Part of a small language model's weights: untied embeddings.
Each number is 500 + 50 x the weight over its row's rms, rounded and kept within 0 to 999. Layers, rows and columns count from 0. Numbers have three digits each. The size before them is the row's rms in percent of the matrix's.

# layer 6 MLP down (transposed), 1152x576, rms 0.042, rows 312-334, columns 192-287
102:618571379530487542397441446474493460511611507521449693482478533462533564511566444493467442452526486577549467548446508471531484505448475512533460554516527468488460482477515551507523500478518579603530392579413467544549515531445459451533560506459578522444473534409508509512507519531494450446
104:544433528437567567494392511481539534517486518489514457592501480531504414535403521393512458459465478513464476512402519493520498450550477546435518491465401506499595440583571442499516597454468480529469638500471467405449553527454476511590554606523425547528520488481467523437487538400552473498
104:539399521553473521565450548509432421454513534603578495389564505511469579418512509591480497530517523536513552576437461475500475648482550502569405535506516588463516481414463546535478500611468519537524514465523518487435472540402476573578493512452448509463475593546552551446581531471540461509
104:481575545446528537519510470503536497545460437451497584546502523535524530451516490438500418562559449479539543486485503508476506509468616502561671499534466363360527443499400486553489507469412519390442463558625514490501489501500554599538533502555466461479527469527557526480568475530447562511
097:453430572489520492574508403508491477596462476567498476654594560534571481541493397469473465421413363530413560561479482500512470437487534542474485556488521437436513454453560439536465454511616473458480486556454488557587537612575503563559491535478406511495497478462542534469518467491482465426
096:580447473536539528502576559486506515511514543496536397551526416478498487498580464431515553487504526400506522490470510436494521499537424596463531514427534473475426531533570517523514452491468473471461470413554552591471545435503545485528500531441434485466476456485449554475549624410471510457
113:498559432510539555588517429463395523415448515523478476436527448546469464519542527561536490560472492534437537581485580452518536522500455519524428478562484593489535534451510503497629519452559438556456512484506534514442553384537414476566482424469562416362543408441593491527540443512500466481
103:522522567504517489418547539504498495360592511614546544478501494465424506547470436462469550514401442515555603450544540547464389436473561509513445469443525527472582399559534494532450550462529485456572511633538493491508513526455490509542482586503555549497473431558489459454443552472605467473
098:502511514422541483514517551429499512517556509542523541450479470520510490524547407567482548555487459540404441466630578515501422570590497557483498436475426539498517569500554541532468565510565443458481510606523420468542518533487462447478460571531547467462517476518562519488508510502451567480
094:475514452502525524523454617449535508532545502455471564626506505575588484510553552546414427461550526581565504529426519571464495510436529510511543453488471559539496489395559495350459503591523436507479485516528507542500536510466518511471502474468580394475523487477609488530463484422451483504
103:530507519423390481520465462419476454438513542495478485526424539559445469426528416425494445563508427561501420535513415532497508424533483503464493490524484503535531524486585387471538452511492457581458530453510477490468499476491515462522485391538437445520548486532602520438468548488523560459
103:445463518521451509586520456429509525427475480442496489529570556506603550551544455478500510514545492486421486525510505534557460548594518464496549566527595411378527478435472519481457537493560483424454490514547561453476521609399549496526477541485432522532543457458489460415522416516480507533
100:520518493526468524488502468546486456526581488499476487511567436486508456565462522459536528527535475476430589629600487474461497545491460435496486441464477439399529562479509483468530476360476540488504507529470502416578555485461466557517484613496486547422463475559490495437478445535608543494
105:477459506434505406488479497512394416551450596486397394553474557524560505508476504405492536569516422452451415553495553486524494559498490550520467420522495527562430438500396568543566488538476591520547544525609471481418486464497346486494512489546490518481528502475511434555560583489548428555
101:497442547484573468460498567571501424482486505546561559528507435552546504536486452525485544384486479523587445516477518457516577443491527536566530534502512462462544506415416526586508475478444414453563507506465464422500548450395458500542542442498528633448490488506429460484542502437440496493
100:573442560487604519431535542560542494472603513546459581577427560461469397453402501431499418538503539471474557508441475552407472429509484506560450457470496496477512537551512422485420477464532469492397486528507508539431513461558466563595457454510518466504509498575504536519514451479483480525
105:507475540505463542490460494499433496518510432509559436376486640425594533416462500466539446496417501444587451549537451442495553556560514534519400519554542571550586392478569476511544459583495448545431373442558487576530472503506534438527523417488590468600567526488442511560568445520489463508
098:511512463515402560504474449620465505561486491458497503540521469603454444437445464559536497461601459443536501415500588478548564551519535585463528457431467517449544501549466457474514493511394474545582531537470446462498519615510527512532469578468423440466498485452629495510496522438531517513
099:500467481497410511416571428500579467501522496448570477464447426512475493519499446541517470528505522479517508514548486511535537417555509480461462488513422539491497591457504514494509444505588454532485452456456431494443505556571431512467470548440501532599578417462530536569517463437508538506
098:457461493521529520467460529539567469450342546544404482463420502523532547492440513451529491484478528515538405486388516621496378435607523512498414503528468539568497490536558511497520424500467453496442574492439463489457511431596404523526496459484600492420500521490489529551541548519553517449
103:510464441494438613387509525514548552503529534451475557529555495470504439567550420511475526556440446352386549447521554460423442567490487470495546438400495467514496474479501441547500442516508397455580568480418515381579504467446503388523534483433513477477557402496623527403551552520518526561
102:593517514561503568493436569556512545545468506439538508530447542565536449482604575367432433490509467495542489519421506621598498577571488470473446470523471435532438395496445457519494511500554520456531433463424452508541516507575544500440426447513565498462561497365587416533546460488593416419
096:510560536495505519557418506528531529516429514418511518415496466434586488511537577494545496422557433432468538579429492433475460524518573446615581569525476416415506595541494464491538407515553456534539492437459458478460526475502461552407458504521577480516609458486555481569570551470478487540
# layer 6 MLP gate, 1152x576, rms 0.0447, rows 313-335, columns 192-287
108:469543508538549427438457411486492426538462549412488479531524431517519555452555534575517506487495454496506408488439513523476431379520535592528498504528476495494578549459404520582483439459565550465542547499494526488538525534491513527522500477470597468451493529520559477513497471496523443487
107:570475505469517454510508512524552466470554560485434558462492503532399567541458484439439445451487466468472444492402563561485588461575538535521507543398476534486462539548428405526558476501509547545487538485477487525423541480526462453546422473492516516458483452475445430503514547551498541424
102:516436494472412369524516481543419490477543535385530422535455481458506545585559492592491516406554612561517461453498421442472527471493427548551482438494511520493482560485532441524461566526550568516593538518474478447495441489437486450499484506484530637535544450428545474486534486488529339491
095:594519545532526414520526485496569524574569432479451483496428545477500426561511612511471521515518511463522509473520539560519452474431587549447508520555509485596483529525510516481505513491488527519512569470458542544510447611456505539480485483591480592458511473397519484512482466469528472516
100:492510603470491477442446578556552497429510485517454568451453540533504487566503453516480551511362492485521542436577667440486562507570414490503454522507535426515484531427475395471526492468475475481514395388492484545519527514526529479566474542617445434456498445522389496504547534643577475467
113:589548510512471520387496434553518514496571509558466509508478496546561534539498501556553482548501511461416550455507431584577511452506496519598483506488393494529489449459478478532398473510468491523466413527507495484587518481595394486440521522507475435561397500474479496513455512535493545490
108:456461512535483421517537524534542505521571452533490489636497459580501578514484475480405577551453501437524424555449454612504529510428572457536537493444535616423508471524495419504446578611476508547561455444565513488399553460399506493513464465465568452506475526430433497497495469570490518481
095:490499515488470469471489495589497522482464569572478442416481572450490483542535487537536496411487506429476516457460437539429601421492609542530444630500494550506487414560393479437437559465538508485488522498478491504516425495457510487547549509539475494579520451477546450496510440495549526390
097:483431436547502470380505462474388460444485583481378458531465484476573511481498563553458439559515477535535457528455523462456573539491536536558444603566542480526602437466535500349530536586485430487543539450541497474531483468455433498470461576531457449560428537525475394484582513496508504438
110:548562598522464531505459454597583517479371442450533456453504583468424442521504504531581508455471567423512554520574498487525552527517464556575439466577422487507457476402478489471476511452507490429483468395430430459520438571475524525445546510514520601540477443524565508536546532429610429503
100:542507528510508362554411499467447515486518585450545547495409518540513545426494487470405404450468631406453476516430594484488519508525560500515501496436496583465496459429577494494576500465466537540516534362525539433483493434506542455516426542598510432581506440372482473464592475443605475412
097:565424530508474632484553467471631513394467513498558464545517561489538497539542549514608579506479498492493497442483518580530578506454551560501485547468514543418493472529504523458463463467495447527515456531531436489594469493555520425508434426539539588456475467391470565556514517440527489492
105:609563459470552489512440448487511521472489617603561429497430492552441539517452450524425456455519473510508457455546507496472477438496516527454377517493485502403501543555474474625535406543528465557478548488534543448527473465446470499449570533519498529542503514478460504497565463480518475529
101:499405567504463598615507510495465429460414414564536520455590549521431436422431502532530573437442493530592535476548434532468482452450487476435444521507487455566511516466473506502592570481457487458432553569511512470506403568471612552506480510498496481491497452457521509441433510538472606397
098:576514512523545501424439479434500520472413564533468495451489495504440462454483529414434504499459459484524489477591522422547596455502475420474525439389452408529411560504527518475497499499572523417500552467510474501422524495519547633570596522433508486536544489514425470471602443505500507453
110:539575575501435505530443486565473504468612505368599484559512573510569490439410443501516522430575495525580502439482472502502483478541433494459494555450490498525448480586432464539434404461569497469583490461461457432532571412533512559559476468524561535468538511517445482543541547531491537542
098:507499482461471589525519584570499508506584500455566557496451521441466468513530513418521444560442594559572557439479529459500494485494543497523420420398633581532469462528513494525534456496504483546487438502440453555466582416418378445462440478496625436557456557429533551492540442489523412497
103:489533467508513470454470450451496511500453528544519530507548453511510494513468468542575504424479506513518434483488502417471594443501517583508454509479551496446469527514499419465500492356475535469542522455447487472519499522476531518456476617535478493473541453486553496500473524429420572404
105:520520466583490476572513489469443494447507499496464560519547525611535487499568400523438452472533416510535506481464476582500460513514463580497430459463443500551572485487459468587555452486433513494543506507504468522491520540504480462578518455582524540572563489536471404458634415420406570482
105:561381589500568498531453539508505488495507480457418554554552572627425418442481480455496455521533404443610592557400571527541459384549523468572379419415537510500529503485419625572516461474413510524533477444531519517436510443572528565503465426588506495491443485401510463527547501561616471474
096:462490477480439479433436457524468542410514472540435437493505522568475459442454465543503450466536491572395557555518480530458525511581522532429511437453450591477407451577457414492460517468552602602522628567520431465490395510485498530528480611508458434557459404470519499512452408564503595430
094:406488514493517516463512618482562461562454435564444547410430455466561669561554501599518536383519520465535521502538540563474457566487423539441477480451518514392489541524582508581530414450523615503477510511487512439557494495472509505568489454513511497460460508474518458475561582531497616467
103:436412535471552559511496474504635426503555535446492521462464428511510466521525398460554357530533441551523464534460522583506582589490596487456493451478448515498483412521518396466521450601507466431583511494496487477431492435502539532615407503533542522541446403431516468526512491509454514496
# layer 6 MLP up, 1152x576, rms 0.0437, rows 313-334, columns 192-287
099:478470528500490636564541507507458483385541504499506429459540576504340520538544466497516526572506493580433552529554583481508513473476548439500449412474594556540520461459532501413497429545431548528450496566522488368470567501444496469589379437494475515457543539543455520419598506504457532589
103:529545517619635474540466552504448533460442488585491569569468510533528612475550463499507491468509561593439506547494504418504462501477505496507436459496539481338515520511504481476542502547469461589536476520461582359630487469469557494620486486468435426507386614531474528493491528530476420476
106:505519435545536566508577507470463488508531386479403483559555543512623465523506497488449485456493488557456576446558548421468442453468630475581490487552479439453578451501546572497495586452382444548508554600524465416551427514567559507509557416479478537420440489508450385484535515474475470447
098:445466439383480473479436557545425577489509457561511490502365495597509496467522536448552554468511621610499436542582473458454382517586418526488538501555521567448461545503533454534475537444464474529555470592376466541542518572545424453475486475502524575479537507491484504500535466589437438479
099:488500389479493470569478477455570466529563593506523546509534486539469442461540610422450493462453396480465551501552502451467519417523505509409507517533503584493523416507555497534489462545514517526434560458377512535459434540397535600480517587517491497459482479428537526522554487520512568440
108:584515471429603521524428538588396490481506498503430508487461394457379475603405477547515455454548414565491462574455539383539546487501465522515522499533606547475520539557509449487516485459540506521485500431519535455505549422451389538515496542474513472461510518351495417453589420488601524515
102:498510465496501515411453569505501547456479526524502512467561472487496565463621442514469450439621513390505458500457532503493493490565510530576490444602454555487564499512473462548556445512565554455520475542506521539389529473499493482443511421365487472650583507430544494561510474540549568489
099:434660501489550457538557514514558453442514507565447520467400542542564462488546520599488553548466438476533601456421481599561513547548510549476518558535501534522490435638480515454399491524532447508476567532498506521563468443414542493518469447526533531461519451540519563557487507491469490516
098:511475547513580514511538544526515494423517486494554447386467498446498540454402522546554442424484464515468551504458544545489530406455517491496529500547609571473378541544475463421529430492561444556503506520410531410513512515574544490561548491572472544532595502399497549555509500502534529538
104:520512491541432438548452525563444463444482485408463474478498476470419518500476466579453499489441449491491486598514514498478507507506578554482569448525465496487488385466476480497446564434507487588474539596452536456557537421505513477457547438515441513494528556488541572537481451505403493502
104:440494550519534489570472578446415475547536580459460530580438512605496511504475568512433510450455479493398468600476510509495520461526511463495577525573511485393517381454532528496521535504500523539496477535546545468434426598444632476363485417534497497454446428393568553522533554543526533521
098:599447494470528452461491495497456407513371495442453577459543486574516460454444447550474546503532549468428428558470429452607561614479538452586510417571469532498514560503497555528504515511516603459589559449511456502519550503522509544536544511509405506563510603475508481491483547555495527575
103:470451454467497511544532549522526559446524548467400517616555460461434562543546577468489513561551438546492425499511423546521598499498407513532551510573526534424509411526405486457461591568537448546499492510440590433480497532485482517587467597462464468470428502485525563464458506491543457511
101:536441559445463515579553447515475405434530515418612546511435538563505529383507568523532476571496509512445515432459482608661570469477449439449491549446562454589402483469431506460498511521487459451488467459496604483493477521486616526592468359557499547489511445503509457485525427555556445424
102:480409458522544522563471482531397571432503500531473511484381435549431631519562561503462576465581509585476467525494517593495504523517501555582519467438520577519485555566549468462546406484529546522513490476513450466482458464485450364522460581436594405466466597492555518498419458539558459518
105:462520524542454450571526495597438467552468522524508495554538553458580500544541484578574392429490627564503476452516382549509475527481511532501444577500485387443453441493512457539448520603504446587476502587512653503507487433508455520528438501549498573629470534544502542453554471454472573502
095:465525553398511519532504574598436533476500616417473428507543561467497500461516506408540527505514473506397500557439551464513417607446529542540554484502491458602465614441472520488437517429504426511470479501549500581502520560518442504475560538490465512548610468537436410501502489444574530459
104:540496498454480507548558433482589533559532484504497481506558496505483516571523469461483457466570487581622514515530516528544496477596414467516493505402496557602464487581445396519565570485551540480557499542468490516394516526577534513532505513555524469432485425525512502465488551540478447536
098:515477493588538571506501367658577520496422474489431529507448432500517417510507474462490481475466483459545498516462553439560601554485515453497416401466566470521563527464438469509429479473529537474476543576522546522522533488538496484501532428523515479516501596456454477418498453437535475570
102:518502491516489604437506405503475514562466571516556439434418528534483476432487600518507528462532447389474503479457533478457492451451359520442607453422495520527577513507483562477489455493480413503549600526480458361533491555544413498449480492461526470554551548514510590499552521555570482490
106:591458505517570500464482526490495579437549599545502484588463546457635533375499575433469430467483560492613510459464564533475484470384513476575455463538516481600352432450537500408371540507552481499416469483545453532627510608511444446528461450532469542476521546431505490510569510491555446465
093:546515556364460457533432555539452541520448541547536563466550437519548495482515462452426540429527425485456523560514458578473489576507534521459475470493445469493510547529477443438424495479608485541529575509515523577484541463441440474604534546412539566523520420439555426479533570527572507460